Weights of a small transformer language model: 6 heads of 32, untied embeddings.
Each number is 50 + 12 x the weight over its row's rms, rounded and kept within 0 to 99. Layers, rows and columns count from 0. The size before them is the row's rms in percent of the matrix's.

# layer 5 MLP down (transposed), 576x192, rms 0.249, rows 109-181, columns 0-47
103:31 47 44 57 49 52 44 43 37 71 44 49 42 58 59 32 58 55 60 57 30 56 47 60 25 65 55 66 48 34 31 44 49 55 34 44 46 40 44 37 51 52 61 56 54 56 39 44
117:57 33 50 47 34 56 33 40 37 43 55 26 40 33 45 53 73 38 26 43 57 46 65 38 53 33 52 35 46 72 57 47 35 50 46 56 44 54 47 55 71 33 44 69 42 67 43 58
098:26 68 57 57 47 41 47 43 35 38 52 60 63 38 56 71 44 58 47 52 66 44 19 47 58 27 52 65 63 31 49 32 52 58 63 43 73 69 41 50 53 38 44 48 58 45 37 54
104:35 46 47 50 47 36 57 45 46 71 55 62 48 63 44 35 66 39 41 61 43 53 58 49 66 44 58 66 60 37 33 57 53 45 25 52 56 57 49 65 55 42 48 63 72 29 44 52
129:50 66 74 43 71 41 38 36 41 36 38 64 44 67 50 60 28 40 46 48 31 34 52 42 45 64 66 76 41 51 47 60 46 38 65 33 56 52 58 42 41 65 40 60 58 61 45 48
101:62 60 49 72 49 59 37 54 67 32 57 31 46 49 58 53 34 37 42 57 47 38 65 63 45 54 48 60 65 47 52 55 53 47 26 45 38 47 32 48 51 56 43 34 21 75 60 66
092:32 48 51 62 23 52 54 39 51 58 71 45 46 61 45 58 45 71 39 65 34 82 40 52 52 43 57 65 62 45 64 58 50 58 53 58 59 54 52 37 54 41 51 54 55 55 51 60
103:52 38 47 43 60 45 33 54 54 45 63 64 47 59 47 66 91 17 54 54 64 42 47 43 39 52 43 31 42 58 37 52 53 41 22 60 36 28 41 59 46 69 33 53 36 53 44 56
103:59 41 66 47 58 58 49 39 40 52 29 56 64 50 70 69 46 44 35 45 33 40 65 30 44 72 77 48 64 64 63 60 32 53 40 63 56 46 45 63 52 63 45 40 53 56 46 65
094:50 42 52 51 51 58 68 44 56 41 32 55 55 36 43 55 66 51 34 49 59 21 47 63 54 64 34 32 67 35 61 53 34 42 66 67 22 65 35 44 51 60 45 29 44 59 46 48
090:57 31 60 52 39 39 58 56 77 51 45 49 73 48 57 29 35 71 79 65 49 60 26 38 21 62 50 72 63 48 57 57 52 57 35 32 39 50 64 49 43 40 53 68 54 45 56 52
094:40 37 63 42 53 66 58 61 52 40 32 69 65 34 38 34 40 67 67 49 55 43 49 55 78 33 50 55 45 39 57 64 65 50 67 24 69 58 68 53 61 45 44 30 62 41 36 41
089:33 52 31 43 38 45 32 55 55 68 57 45 45 47 31 60 72 59 50 62 63 53 39 60 60 59 50 41 50 51 38 59 43 40 43 61 58 39 34 48 58 42 55 51 54 62 30 49
102:78 52 44 65 53 48 50 46 59 65 53 33 42 49 35 37 38 62 53 48 35 61 73 45 37 54 38 26 60 45 53 42 32 53 59 57 47 58 67 60 64 50 53 59 54 30 66 42
092:43 68 49 43 60 38 58 67 50 52 58 36 67 50 59 41 51 59 62 55 59 64 58 52 47 60 39 41 73 59 31 58 49 39 43 44 55 36 55 35 61 57 55 50 29 68 62 56
094:45 47 44 23 44 73 58 46 64 34 51 51 51 45 52 49 45 64 46 54 67 32 50 54 57 58 61 43 41 51 65 60 43 51 69 50 25 54 44 45 39 74 45 63 33 38 48 37
093:38 59 54 65 43 44 61 52 57 36 35 44 23 60 52 54 44 27 53 60 58 43 39 43 18 47 54 64 64 38 38 58 50 50 21 53 34 68 55 46 44 54 63 32 61 53 75 45
097:62 38 35 37 40 39 45 53 47 61 59 47 33 29 43 60 50 48 24 58 50 34 67 47 42 34 57 33 45 62 46 48 42 33 67 58 50 42 56 42 52 28 69 53 55 73 77 32
096:50 32 27 51 38 41 54 65 58 41 47 56 71 51 43 57 50 75 53 53 50 46 38 66 52 53 51 47 57 50 64 39 57 53 39 59 49 60 53 49 40 55 45 47 70 57 52 67
079:31 44 42 45 23 52 57 44 38 50 32 31 53 64 42 35 65 40 47 48 53 51 48 45 57 54 45 56 45 26 54 42 70 50 80 45 46 47 52 52 56 27 51 36 63 50 51 58
091:63 52 70 49 38 52 38 31 63 72 46 67 39 34 42 51 67 57 43 38 49 51 47 59 61 49 72 55 49 42 61 81 53 47 37 59 49 42 56 43 50 59 38 46 43 60 55 63
120:44 40 30 58 28 46 52 59 41 54 54 74 67 48 32 46 41 29 64 39 41 50 64 49 55 52 53 61 34 24 52 66 36 43 71 59 37 59 60 41 50 37 35 39 39 62 54 62
089:46 52 56 58 56 63 80 58 58 38 54 50 36 68 43 41 34 54 47 35 42 35 56 33 53 62 32 69 48 52 47 43 48 51 52 50 61 63 25 43 52 44 44 57 62 31 59 25
089:58 39 42 58 41 41 46 50 55 58 57 38 57 66 59 64 56 12 65 39 55 43 32 35 34 30 45 48 67 43 31 54 54 59 63 47 43 48 43 55 63 37 27 46 61 53 45 41
112:52 39 49 51 22 62 69 41 50 46 62 54 32 46 32 57 53 60 31 38 54 54 64 50 74 54 44 44 38 47 57 23 33 31 47 47 63 28 37 55 74 51 59 34 40 56 34 58
104:44 55 65 31 47 35 71 53 61 65 63 48 21 56 72 60 47 32 28 23 50 50 51 57 54 43 50 62 40 59 56 57 54 66 60 46 64 68 41 41 76 59 54 49 45 49 48 54
084:64 61 28 47 67 73 52 60 46 52 57 30 41 46 43 45 64 54 53 56 37 45 43 46 31 44 29 46 51 60 69 24 59 36 55 35 48 61 70 68 49 52 53 39 39 40 30 52
079:39 55 65 65 59 50 75 73 40 46 46 50 50 49 46 38 48 54 53 41 41 40 62 57 50 51 38 48 45 45 53 47 45 61 64 40 66 75 42 59 48 34 41 53 51 30 33 70
091:42 41 48 44 33 48 45 39 34 62 62 48 51 51 34 57 66 51 49 33 41 44 29 39 42 45 57 38 42 41 68 43 67 35 54 46 49 53 45 34 48 37 65 37 53 44 43 54
089:47 64 56 46 53 36 54 53 33 56 52 44 52 42 32 46 49 33 54 52 57 39 42 44 53 48 64 59 31 68 43 44 54 53 44 27 46 29 47 47 56 57 52 53 38 58 54 46
089:45 65 56 39 70 65 59 73 49 39 34 66 72 59 34 47 41 50 39 42 49 38 58 49 41 64 59 54 39 44 39 52 37 36 45 62 66 47 56 46 55 39 44 42 45 61 65 48
102:54 66 52 57 47 43 44 47 53 53 08 42 60 66 61 37 75 45 40 26 43 61 70 55 31 54 55 47 42 50 46 50 45 23 52 35 32 54 51 69 38 40 38 46 47 51 49 52
095:74 28 53 45 50 39 48 37 27 63 55 33 64 31 54 36 35 68 35 63 54 41 61 41 37 50 59 43 31 50 35 46 52 49 44 44 36 54 37 66 53 62 37 43 58 54 32 47
107:50 69 56 56 48 41 56 28 47 44 57 41 67 79 58 49 70 41 29 63 72 45 52 49 75 62 49 60 37 59 36 57 52 52 45 62 64 59 51 44 44 50 34 67 35 44 65 55
077:42 58 41 62 32 45 48 44 49 31 52 58 53 36 48 49 69 51 22 44 44 42 25 45 56 33 51 29 42 48 57 36 43 49 38 62 72 68 41 56 65 55 38 48 57 55 32 42
097:60 48 61 53 56 48 50 42 43 64 50 53 32 41 58 60 58 42 52 68 47 50 30 37 53 55 68 50 52 69 53 59 45 59 37 45 45 49 64 63 49 30 63 23 54 19 29 47
106:44 36 41 60 72 66 20 54 52 54 46 61 39 48 71 44 50 62 36 47 26 36 50 65 57 60 75 45 16 59 41 67 69 33 26 31 59 67 54 60 54 54 44 54 55 34 60 36
084:44 45 46 57 45 39 61 31 34 54 55 41 51 28 47 58 43 30 58 34 53 61 35 52 63 47 65 54 73 35 50 39 39 36 50 60 59 40 33 59 57 59 46 58 60 49 47 43
088:46 38 48 57 62 61 36 52 42 47 33 34 34 58 70 52 56 49 49 41 49 61 53 57 54 54 63 54 37 65 55 60 47 46 70 78 39 64 63 26 71 38 54 38 72 42 57 50
111:47 47 56 48 47 54 43 39 52 31 66 46 49 55 52 37 46 52 61 51 63 42 73 57 70 51 66 40 67 42 90 62 48 58 19 57 78 40 48 63 38 50 49 64 46 53 53 48
109:48 46 50 72 47 38 50 34 52 68 37 42 55 60 58 48 42 70 31 47 90 43 58 33 44 59 45 65 64 50 67 65 44 57 60 52 46 47 62 61 46 65 43 70 46 43 40 51
100:66 55 83 53 44 38 53 54 45 61 73 68 59 55 28 60 74 36 27 43 44 72 48 52 31 66 53 39 68 34 53 52 43 70 51 28 66 46 35 40 46 41 60 47 55 27 51 77
087:57 38 49 62 71 69 56 41 61 39 32 38 55 68 45 49 66 52 55 59 51 32 55 49 32 47 41 79 48 50 49 48 69 47 36 40 46 50 44 33 61 53 64 47 51 47 55 45
101:42 50 31 70 50 52 35 64 27 52 52 52 54 63 57 66 35 54 55 52 47 61 58 51 36 57 56 68 59 29 44 39 67 66 42 57 58 59 32 46 38 62 56 42 32 47 50 46
092:56 39 52 58 39 45 55 56 47 51 70 57 44 45 50 50 53 65 52 41 48 49 53 60 03 51 47 57 56 56 49 61 52 51 50 46 64 50 42 43 41 64 50 57 50 58 38 49
106:32 46 65 41 55 54 61 67 17 57 68 48 59 49 50 53 41 30 34 54 72 58 50 60 50 32 39 57 31 40 43 51 70 49 53 40 47 76 43 47 47 57 51 48 53 54 51 43
088:55 59 62 41 60 53 38 50 41 37 55 40 72 61 49 59 24 46 45 27 35 40 50 44 70 34 82 56 37 74 54 63 47 65 45 26 48 33 47 50 49 64 44 33 48 70 62 49
093:36 49 40 52 60 40 32 62 35 62 38 34 56 87 41 40 41 57 29 65 47 54 46 39 29 48 53 32 67 56 65 57 53 47 53 59 46 43 54 43 60 35 36 52 62 65 51 43
085:49 38 65 55 64 49 53 57 69 48 30 41 60 55 43 55 41 65 38 60 76 72 32 50 33 62 34 50 54 42 39 56 46 52 56 68 53 42 55 65 45 46 46 38 57 65 47 51
090:56 66 55 48 50 56 25 54 52 44 61 54 52 63 69 45 53 55 70 43 45 68 18 53 43 38 56 63 63 58 53 62 74 47 29 49 82 45 46 52 32 38 49 25 57 65 28 33
092:38 48 39 40 58 52 49 62 45 51 62 49 43 62 59 36 77 37 62 45 62 42 42 65 54 47 37 46 37 56 27 54 48 28 61 49 52 73 04 41 67 42 38 42 42 55 51 43
112:51 77 39 53 37 50 69 41 67 28 55 45 43 64 41 62 46 59 35 54 39 49 50 36 67 69 56 58 76 38 57 57 45 59 86 32 36 46 45 57 50 54 40 54 34 41 38 65
120:38 55 34 52 43 66 43 48 44 53 59 46 52 42 68 58 36 57 40 52 42 73 59 66 30 43 31 40 41 41 35 50 51 68 37 47 51 59 57 62 61 58 53 56 38 61 54 67
110:35 42 44 68 51 49 62 40 56 23 54 43 54 61 36 46 67 57 28 56 37 50 53 66 44 33 60 43 33 42 42 40 38 45 53 44 56 48 69 54 63 48 71 72 52 48 46 40
104:57 39 61 46 36 51 55 49 62 56 27 47 44 57 64 50 50 29 79 46 37 39 56 37 46 57 47 53 44 42 58 33 41 35 65 33 55 30 63 53 37 59 51 44 40 48 44 56
096:41 69 39 37 31 64 37 43 62 29 46 36 49 42 59 68 40 49 53 68 61 41 52 32 50 27 54 59 52 89 47 63 35 52 56 48 48 55 31 70 62 62 33 68 64 40 52 54
109:41 28 43 49 41 48 51 57 44 44 67 55 50 48 61 42 44 77 40 47 53 39 65 45 58 17 47 51 40 40 60 79 48 47 62 53 60 30 62 42 50 42 43 61 51 41 58 47
124:64 51 72 31 41 32 72 40 51 63 42 50 73 51 40 70 23 23 57 63 30 40 50 51 55 44 36 68 69 49 54 40 68 47 55 49 47 56 19 52 35 39 58 61 65 68 28 53
093:40 41 54 46 59 59 47 57 56 57 44 43 64 67 78 67 52 24 38 40 45 69 36 36 36 54 61 49 51 52 64 49 41 55 64 64 66 49 56 47 48 47 19 51 41 64 54 39
102:61 61 53 49 31 49 54 63 51 68 36 56 30 43 57 49 31 59 54 40 75 43 60 37 51 54 33 47 50 42 60 53 54 56 60 52 32 32 32 50 37 41 63 34 40 48 47 51
089:27 57 49 69 40 34 58 37 45 38 70 60 44 32 51 29 45 34 50 39 60 62 54 63 55 45 31 53 36 65 43 45 26 46 44 39 66 50 66 46 60 41 36 61 54 48 62 46
089:72 47 55 34 39 59 32 42 32 31 60 49 43 47 47 62 48 64 27 48 49 34 61 41 45 63 46 58 49 47 46 53 51 56 47 60 48 62 45 43 50 75 55 73 52 51 59 63
084:54 36 41 45 50 58 38 37 49 53 42 72 45 54 55 64 40 51 52 29 60 43 56 61 43 47 29 39 47 50 49 33 67 67 70 34 60 39 42 40 50 71 76 46 46 39 34 44
111:70 28 44 57 43 54 52 31 52 62 55 49 58 64 56 38 32 33 21 37 58 36 54 37 47 44 47 53 52 56 68 46 76 33 37 49 55 48 55 52 63 64 46 51 46 71 42 45
088:51 57 52 41 47 52 29 59 42 58 55 56 64 53 47 52 43 33 42 62 47 58 41 74 64 39 43 58 30 63 72 37 54 44 55 63 32 49 59 42 57 63 52 30 41 52 56 70
093:64 42 45 69 66 57 65 37 73 66 49 43 33 63 57 19 46 51 51 48 46 53 41 60 64 53 44 66 45 50 68 71 73 41 59 55 55 72 38 41 47 56 44 71 40 52 58 33
081:44 45 59 63 64 59 66 56 41 63 69 63 52 43 46 42 50 55 24 43 27 42 59 59 78 59 58 34 77 50 50 50 78 63 47 50 51 42 50 40 44 45 65 70 63 52 24 51
107:40 67 69 63 38 59 33 54 48 46 37 41 52 55 41 55 45 51 43 24 53 87 47 44 35 66 59 49 60 67 46 51 31 44 45 43 53 11 42 75 60 59 63 47 50 76 38 30
085:65 55 50 63 39 45 65 41 49 63 46 53 47 32 27 54 41 34 56 70 48 24 43 75 77 58 31 51 43 74 55 69 44 41 48 72 47 69 56 37 70 58 46 44 49 53 49 47
085:45 34 43 50 57 65 39 59 46 54 38 52 52 54 63 41 54 47 37 60 32 42 43 54 52 56 40 34 60 62 68 53 57 41 50 62 51 68 45 68 72 60 43 45 60 59 50 50
106:39 45 57 70 64 64 51 30 48 32 35 41 50 36 47 46 56 71 57 62 29 53 23 63 42 42 64 45 48 54 64 51 42 53 50 43 48 39 82 70 39 47 37 41 49 67 48 48
095:54 41 64 63 42 55 44 32 57 41 79 53 47 66 31 29 79 41 39 64 55 51 34 67 65 41 41 49 56 67 44 47 59 70 40 62 24 63 51 16 27 40 61 51 35 36 65 40
102:77 42 37 44 50 55 57 45 63 42 43 51 55 29 50 56 45 61 62 46 37 74 54 46 48 37 42 29 58 56 45 63 22 72 66 59 43 51 26 57 35 43 70 39 51 48 61 40
# layer 5 MLP up, 576x192, rms 0.213, rows 110-181, columns 0-47
113:48 40 38 31 46 40 34 46 42 50 72 30 42 38 57 27 54 53 25 40 51 47 58 32 56 45 56 40 49 56 63 37 13 54 54 75 36 41 48 61 60 57 47 32 29 50 53 49
098:49 52 38 50 60 49 73 30 58 50 54 52 32 43 67 53 30 39 42 57 39 46 48 47 59 48 63 22 36 48 61 64 60 37 41 55 60 39 48 57 60 60 33 40 46 63 49 66
106:48 37 52 47 53 42 43 56 67 36 42 56 49 57 60 52 56 32 31 55 42 36 42 39 47 29 56 42 47 51 79 43 49 51 59 64 58 48 19 65 49 41 47 45 55 33 57 62
112:32 78 40 51 66 62 25 36 51 38 50 49 45 62 61 42 38 68 46 45 30 52 38 52 57 45 54 49 55 44 65 55 44 43 50 48 30 31 37 49 61 50 55 55 47 72 45 60
101:43 78 48 61 31 62 60 55 37 25 44 42 56 43 36 50 61 59 41 41 74 23 50 38 76 53 58 52 55 33 41 48 46 61 33 53 51 42 70 50 49 61 34 47 49 75 56 35
096:56 46 30 47 56 68 34 49 73 22 59 54 63 41 50 78 62 54 42 44 40 43 59 51 50 56 47 42 50 49 60 75 57 38 41 48 43 52 45 41 50 53 59 52 55 54 46 59
113:33 38 44 48 54 56 27 76 76 49 50 59 34 59 48 59 44 52 44 35 69 42 48 36 46 60 41 45 67 12 68 44 49 37 35 38 47 34 58 65 54 54 42 41 60 43 48 41
099:40 31 39 43 45 59 45 35 49 51 53 58 38 48 41 48 56 57 36 46 57 41 62 32 51 28 67 48 48 27 43 47 52 38 31 60 61 46 26 56 42 56 51 47 59 39 57 45
088:54 40 27 40 53 37 57 56 59 43 49 45 47 33 32 56 51 49 46 55 64 28 30 35 44 32 48 49 49 30 42 41 48 43 49 82 40 62 58 48 43 53 53 63 41 53 56 45
098:53 45 36 46 57 38 61 50 66 67 53 35 47 62 34 52 42 33 55 73 66 45 42 48 35 50 39 73 66 49 46 42 54 64 62 57 19 58 52 67 61 44 63 53 49 28 47 47
099:43 61 36 66 51 39 23 31 82 41 48 73 41 54 67 33 55 58 51 50 47 57 41 28 54 34 46 46 46 46 46 43 42 53 45 58 55 31 55 41 40 53 66 48 42 31 68 30
093:66 55 53 45 59 32 50 47 32 51 47 42 51 53 55 54 73 51 64 73 39 56 43 70 38 76 61 51 26 56 63 46 65 51 48 42 47 61 30 50 26 49 53 49 55 38 54 44
103:60 59 55 46 60 64 53 48 50 52 66 43 46 39 41 42 37 55 60 60 46 72 52 37 61 52 38 40 53 42 51 50 41 63 71 16 41 46 76 33 46 45 40 54 42 46 69 46
099:50 66 40 55 58 52 56 61 56 64 49 60 41 75 39 47 39 42 39 63 50 48 42 29 64 45 57 50 50 52 26 47 59 47 55 63 35 60 41 54 36 60 50 38 30 55 54 56
104:39 47 71 67 48 56 53 44 75 31 67 48 41 28 77 42 53 62 35 56 35 22 72 47 65 60 48 46 50 60 43 58 45 53 64 39 48 52 47 63 31 40 58 50 57 34 64 44
097:56 52 48 48 48 37 55 63 35 56 55 69 45 32 52 59 42 42 16 71 37 53 41 46 42 59 48 69 64 45 51 50 38 51 58 63 59 52 56 44 31 59 48 46 20 39 50 60
098:54 60 37 68 35 47 32 46 32 48 46 50 53 50 76 45 50 37 63 58 72 71 58 30 49 45 31 54 56 54 59 60 48 44 34 72 35 54 43 60 68 41 58 62 57 50 57 68
100:27 61 46 68 52 52 49 34 63 66 61 54 31 42 44 37 48 35 57 57 40 55 79 45 50 48 65 30 50 47 58 50 40 51 48 42 76 43 64 51 50 26 57 51 65 42 72 45
084:31 76 38 39 48 45 47 44 41 61 45 56 27 42 64 43 70 62 65 53 37 58 61 55 47 40 49 41 50 69 55 55 52 64 59 70 70 68 43 42 33 62 31 55 58 80 61 58
092:48 63 47 56 39 46 50 44 46 37 45 49 35 51 56 81 48 36 56 53 34 31 45 45 54 61 60 45 59 32 52 82 56 40 46 38 63 44 35 34 20 49 57 50 37 34 68 59
113:46 66 61 64 53 37 41 40 40 51 20 52 59 40 69 53 57 32 62 50 52 48 56 48 44 58 50 41 61 60 51 52 57 49 44 65 33 88 42 54 63 52 41 34 56 61 82 41
087:53 65 49 56 64 43 55 53 67 64 55 46 34 58 57 42 33 43 45 66 31 31 68 52 59 55 61 26 62 58 54 53 51 59 52 51 71 47 63 37 53 39 69 53 50 58 53 54
095:48 56 42 48 32 40 63 75 57 68 53 35 69 40 61 36 34 43 60 45 47 75 46 35 55 49 37 40 41 51 52 68 34 52 66 35 50 34 58 60 36 41 47 57 72 39 35 74
106:46 62 35 63 48 44 31 62 32 47 38 70 41 56 38 35 60 52 52 64 28 33 49 38 45 82 43 44 50 51 47 37 43 38 27 72 70 51 51 38 62 62 64 50 20 57 60 58
106:53 56 68 55 44 70 52 56 37 48 42 60 47 42 69 48 61 34 39 39 70 77 44 42 45 46 52 61 36 54 49 39 62 68 26 57 58 45 67 45 61 55 45 56 48 30 47 65
090:45 64 42 59 46 51 61 42 24 40 47 64 35 50 51 51 65 50 66 55 53 48 47 63 38 54 69 78 37 49 55 57 51 57 40 37 62 35 59 53 69 53 39 52 63 60 33 50
091:46 59 49 37 67 38 49 46 54 48 49 57 55 46 44 47 54 55 51 66 43 47 59 61 42 51 51 54 54 49 68 29 64 42 50 60 62 46 59 58 58 57 70 25 51 57 75 39
096:56 62 49 65 46 60 46 58 22 44 48 55 63 46 65 46 38 37 53 67 64 75 38 44 52 74 47 51 61 34 28 36 53 79 60 73 45 47 65 45 59 16 36 60 51 50 58 48
095:37 54 43 73 60 60 36 42 50 54 54 40 54 22 50 67 30 57 36 57 36 52 51 40 72 37 43 37 54 37 40 66 58 60 64 41 48 50 46 56 49 53 56 39 41 53 62 42
103:56 36 50 13 55 52 62 53 55 32 69 31 69 48 37 44 54 59 46 55 41 78 64 60 60 60 47 52 49 36 44 62 48 55 28 68 43 75 61 33 53 54 48 66 31 61 46 62
098:32 69 54 63 48 43 33 73 49 39 41 42 61 41 60 45 24 36 40 31 53 49 46 36 35 53 53 69 34 56 48 44 36 69 39 50 40 37 48 53 57 42 55 44 60 45 58 29
098:75 36 41 32 59 39 56 49 33 47 37 53 47 51 56 48 61 47 58 62 37 52 51 41 44 54 39 53 41 50 59 29 49 69 68 50 39 60 29 42 65 50 43 59 62 47 53 57
101:53 67 64 65 48 61 52 41 54 50 55 59 27 53 43 41 49 40 38 55 37 57 68 33 50 51 42 59 41 53 47 54 44 65 46 74 63 63 56 61 38 41 23 94 48 35 52 32
079:58 42 56 54 55 54 45 57 48 47 35 40 37 63 86 53 44 52 38 61 63 95 52 40 32 58 36 53 50 24 46 53 48 27 40 54 54 64 32 76 47 34 48 46 52 39 45 42
097:59 45 59 52 35 40 39 57 69 32 71 54 54 39 62 52 45 47 37 40 45 32 39 63 41 42 55 62 26 58 64 51 36 60 49 65 47 64 52 60 46 44 40 35 35 45 66 42
096:49 81 49 45 56 68 45 42 45 41 49 35 54 69 33 54 34 44 41 31 85 23 41 54 42 56 42 48 45 57 38 25 41 54 31 50 53 50 44 62 34 38 36 38 57 49 36 48
087:50 50 37 59 47 57 47 60 48 60 35 43 73 54 77 36 60 53 73 58 80 69 34 31 54 70 29 52 29 62 72 50 61 21 34 48 47 64 68 49 44 37 40 53 57 56 49 37
099:87 58 69 45 62 50 53 42 54 68 71 48 34 51 51 67 51 18 49 32 65 48 39 22 52 41 33 41 44 61 53 66 64 57 34 28 69 62 42 38 58 38 48 42 48 41 46 80
110:46 35 56 43 48 32 55 67 39 35 80 71 62 52 40 56 44 68 44 38 51 47 41 64 31 50 59 75 53 53 78 62 33 32 57 40 38 41 48 45 54 46 56 61 53 53 68 50
098:42 70 51 66 42 41 41 71 63 45 48 64 35 34 48 33 39 58 42 50 64 32 49 49 34 38 57 49 54 24 70 47 50 59 45 44 63 35 60 61 53 53 69 44 52 47 62 56
102:65 44 63 65 47 58 52 70 49 53 50 65 23 85 27 38 70 50 30 47 48 83 45 45 32 63 43 53 57 28 42 46 55 46 39 69 44 63 48 49 43 29 64 44 44 37 64 60
096:60 60 37 65 51 43 54 51 46 56 60 42 40 31 43 42 48 55 60 48 43 26 49 53 69 57 55 67 45 58 29 52 43 43 59 32 46 47 47 49 70 40 56 59 73 65 32 63
102:61 54 65 59 67 51 38 45 49 53 51 42 31 56 54 48 28 49 78 48 69 42 60 42 32 61 66 67 57 46 61 78 62 60 63 54 55 55 39 58 81 53 63 69 59 32 67 42
087:44 38 42 53 62 67 50 55 36 27 52 35 33 59 37 44 34 45 58 50 78 52 58 32 29 42 57 51 45 49 61 59 50 49 45 51 64 55 58 65 50 60 46 53 46 35 55 43
105:52 67 52 51 44 65 67 51 73 42 30 60 47 48 40 64 32 37 44 50 73 51 54 34 35 67 49 46 40 68 48 41 47 51 36 36 44 68 61 54 56 37 50 33 82 45 25 36
094:30 76 31 46 49 59 55 56 71 49 57 85 44 35 51 39 46 36 39 28 30 70 34 43 72 46 34 61 55 43 43 60 44 44 46 76 55 56 39 62 38 45 64 31 43 60 56 62
099:28 60 53 65 43 59 71 56 55 37 84 42 59 55 55 42 39 43 65 64 36 64 39 54 82 50 40 40 56 47 72 59 46 44 47 27 55 43 40 51 41 55 45 44 40 55 57 68
090:61 38 54 48 64 31 64 44 56 28 54 44 29 36 45 42 46 62 51 25 29 52 33 36 59 40 47 55 54 48 48 58 32 48 58 62 41 61 35 36 59 62 58 61 76 43 49 54
093:52 24 51 36 52 55 27 41 57 51 60 60 51 46 56 45 57 44 68 43 41 30 34 59 36 38 33 41 67 47 43 70 45 64 64 68 54 34 44 77 58 36 53 45 62 53 59 47
081:55 65 43 58 62 35 55 57 50 78 55 57 53 55 71 41 54 63 40 71 61 54 52 52 43 59 54 54 41 70 55 54 51 55 68 67 44 41 55 52 61 59 48 32 66 64 55 73
106:71 62 54 44 47 60 56 50 48 57 59 27 36 69 32 42 60 20 54 54 50 38 40 62 57 42 79 41 53 37 73 32 69 41 48 68 46 41 70 47 47 60 49 56 50 52 40 63
112:35 54 71 39 49 39 43 51 39 56 70 54 47 61 49 59 53 61 53 73 54 57 55 47 54 42 42 41 57 40 70 59 53 55 51 54 44 63 51 59 35 46 67 54 46 45 59 57
100:49 33 49 62 29 49 39 48 50 44 53 62 55 74 54 52 56 53 34 50 46 57 77 53 44 71 35 29 37 10 41 32 39 58 54 37 45 52 59 60 54 28 63 64 36 39 51 65
101:38 52 51 29 60 67 36 53 49 45 55 40 38 47 58 37 55 53 44 49 69 41 29 51 60 60 42 44 61 56 58 62 41 43 34 56 53 71 45 36 49 47 64 39 63 39 45 73
104:45 55 52 54 54 63 49 48 43 46 37 21 57 51 66 62 55 52 57 49 61 53 59 31 68 46 74 49 49 67 39 52 51 42 64 41 50 59 39 33 49 47 31 68 38 25 50 27
105:26 44 34 48 50 56 64 35 51 46 56 43 56 51 83 47 61 58 37 62 36 61 65 43 64 53 45 27 54 38 60 69 55 55 42 49 66 54 55 40 36 45 60 61 46 19 74 63
114:60 54 66 55 57 38 51 60 21 51 49 47 38 51 56 32 83 63 51 60 53 40 37 52 46 50 46 40 43 38 28 50 60 74 40 28 48 29 54 42 43 47 49 68 53 57 56 79
099:32 46 58 52 43 51 53 37 57 76 73 36 46 51 68 38 51 35 46 37 34 63 31 39 36 49 53 50 53 47 49 54 53 34 52 76 43 67 42 34 46 41 53 40 42 47 70 30
100:30 65 49 72 52 33 52 47 57 34 64 34 33 27 49 56 32 65 35 42 59 21 58 34 37 71 51 44 48 61 62 62 42 70 90 37 68 52 60 57 56 44 49 48 52 24 52 40
098:53 53 65 38 50 40 59 60 40 40 63 77 54 44 37 55 17 41 47 40 44 42 61 54 54 54 44 49 77 42 78 46 52 65 48 63 43 44 26 55 43 52 51 79 22 46 51 77
091:43 71 55 44 59 43 53 42 45 51 37 52 64 59 48 60 42 77 69 44 65 43 58 51 32 37 38 77 23 71 71 50 59 44 36 43 47 70 40 58 46 43 63 33 36 40 46 47
093:36 64 48 61 25 58 57 35 40 59 68 32 76 61 57 47 65 55 51 75 27 55 61 66 45 55 49 69 45 79 55 59 60 55 42 55 67 52 54 39 55 48 64 47 75 57 61 48
108:76 45 48 58 49 27 63 56 37 46 57 61 40 26 49 36 51 45 27 26 38 50 42 33 43 38 52 47 75 37 66 40 45 61 63 66 48 51 50 55 64 48 54 24 47 47 30 47
095:56 66 57 54 45 66 32 33 61 45 40 50 37 39 52 66 18 50 55 58 49 64 56 68 45 41 59 52 50 72 55 39 64 39 46 51 53 59 61 57 48 50 48 54 63 43 59 45
096:56 67 45 64 52 43 38 57 55 49 55 61 46 43 50 47 40 46 54 58 59 63 49 46 57 32 53 38 70 49 46 57 41 53 60 35 56 36 50 46 62 32 48 42 53 64 53 44
083:47 56 46 35 33 46 47 60 54 50 39 44 48 64 75 36 52 36 54 55 45 57 34 43 59 55 37 66 37 66 79 42 41 55 45 66 60 54 54 47 59 53 52 23 61 31 44 47
105:45 55 47 49 45 43 67 41 52 52 48 50 46 67 28 41 44 56 42 62 63 37 38 61 44 36 32 58 61 55 46 43 43 36 53 40 46 50 45 60 63 57 57 71 71 48 56 64
095:47 41 43 51 38 27 63 47 48 52 36 39 71 31 42 65 34 50 71 74 40 28 72 43 64 73 25 37 50 50 35 58 54 36 50 58 44 60 47 68 24 49 57 59 72 54 51 52
081:49 60 63 53 49 58 44 46 50 53 38 66 54 39 63 47 34 41 29 59 42 50 49 47 55 59 39 36 42 45 55 81 24 69 63 50 26 38 37 55 30 68 44 53 73 61 69 56
102:60 76 56 48 43 36 50 35 50 51 41 45 52 72 40 23 38 61 68 65 32 49 56 52 64 39 65 39 63 66 66 44 48 63 61 61 48 57 66 42 41 71 56 58 66 62 62 58
096:39 39 56 46 38 35 75 49 64 57 79 47 60 58 64 25 40 56 37 48 51 49 37 45 68 46 31 35 37 36 50 39 42 47 57 44 39 46 35 58 35 44 73 55 64 48 31 62
101:39 62 65 46 74 43 40 59 47 75 64 41 49 21 39 31 52 43 77 58 31 36 36 55 67 48 67 37 64 37 30 64 41 51 50 39 68 47 53 54 54 40 63 58 42 58 59 42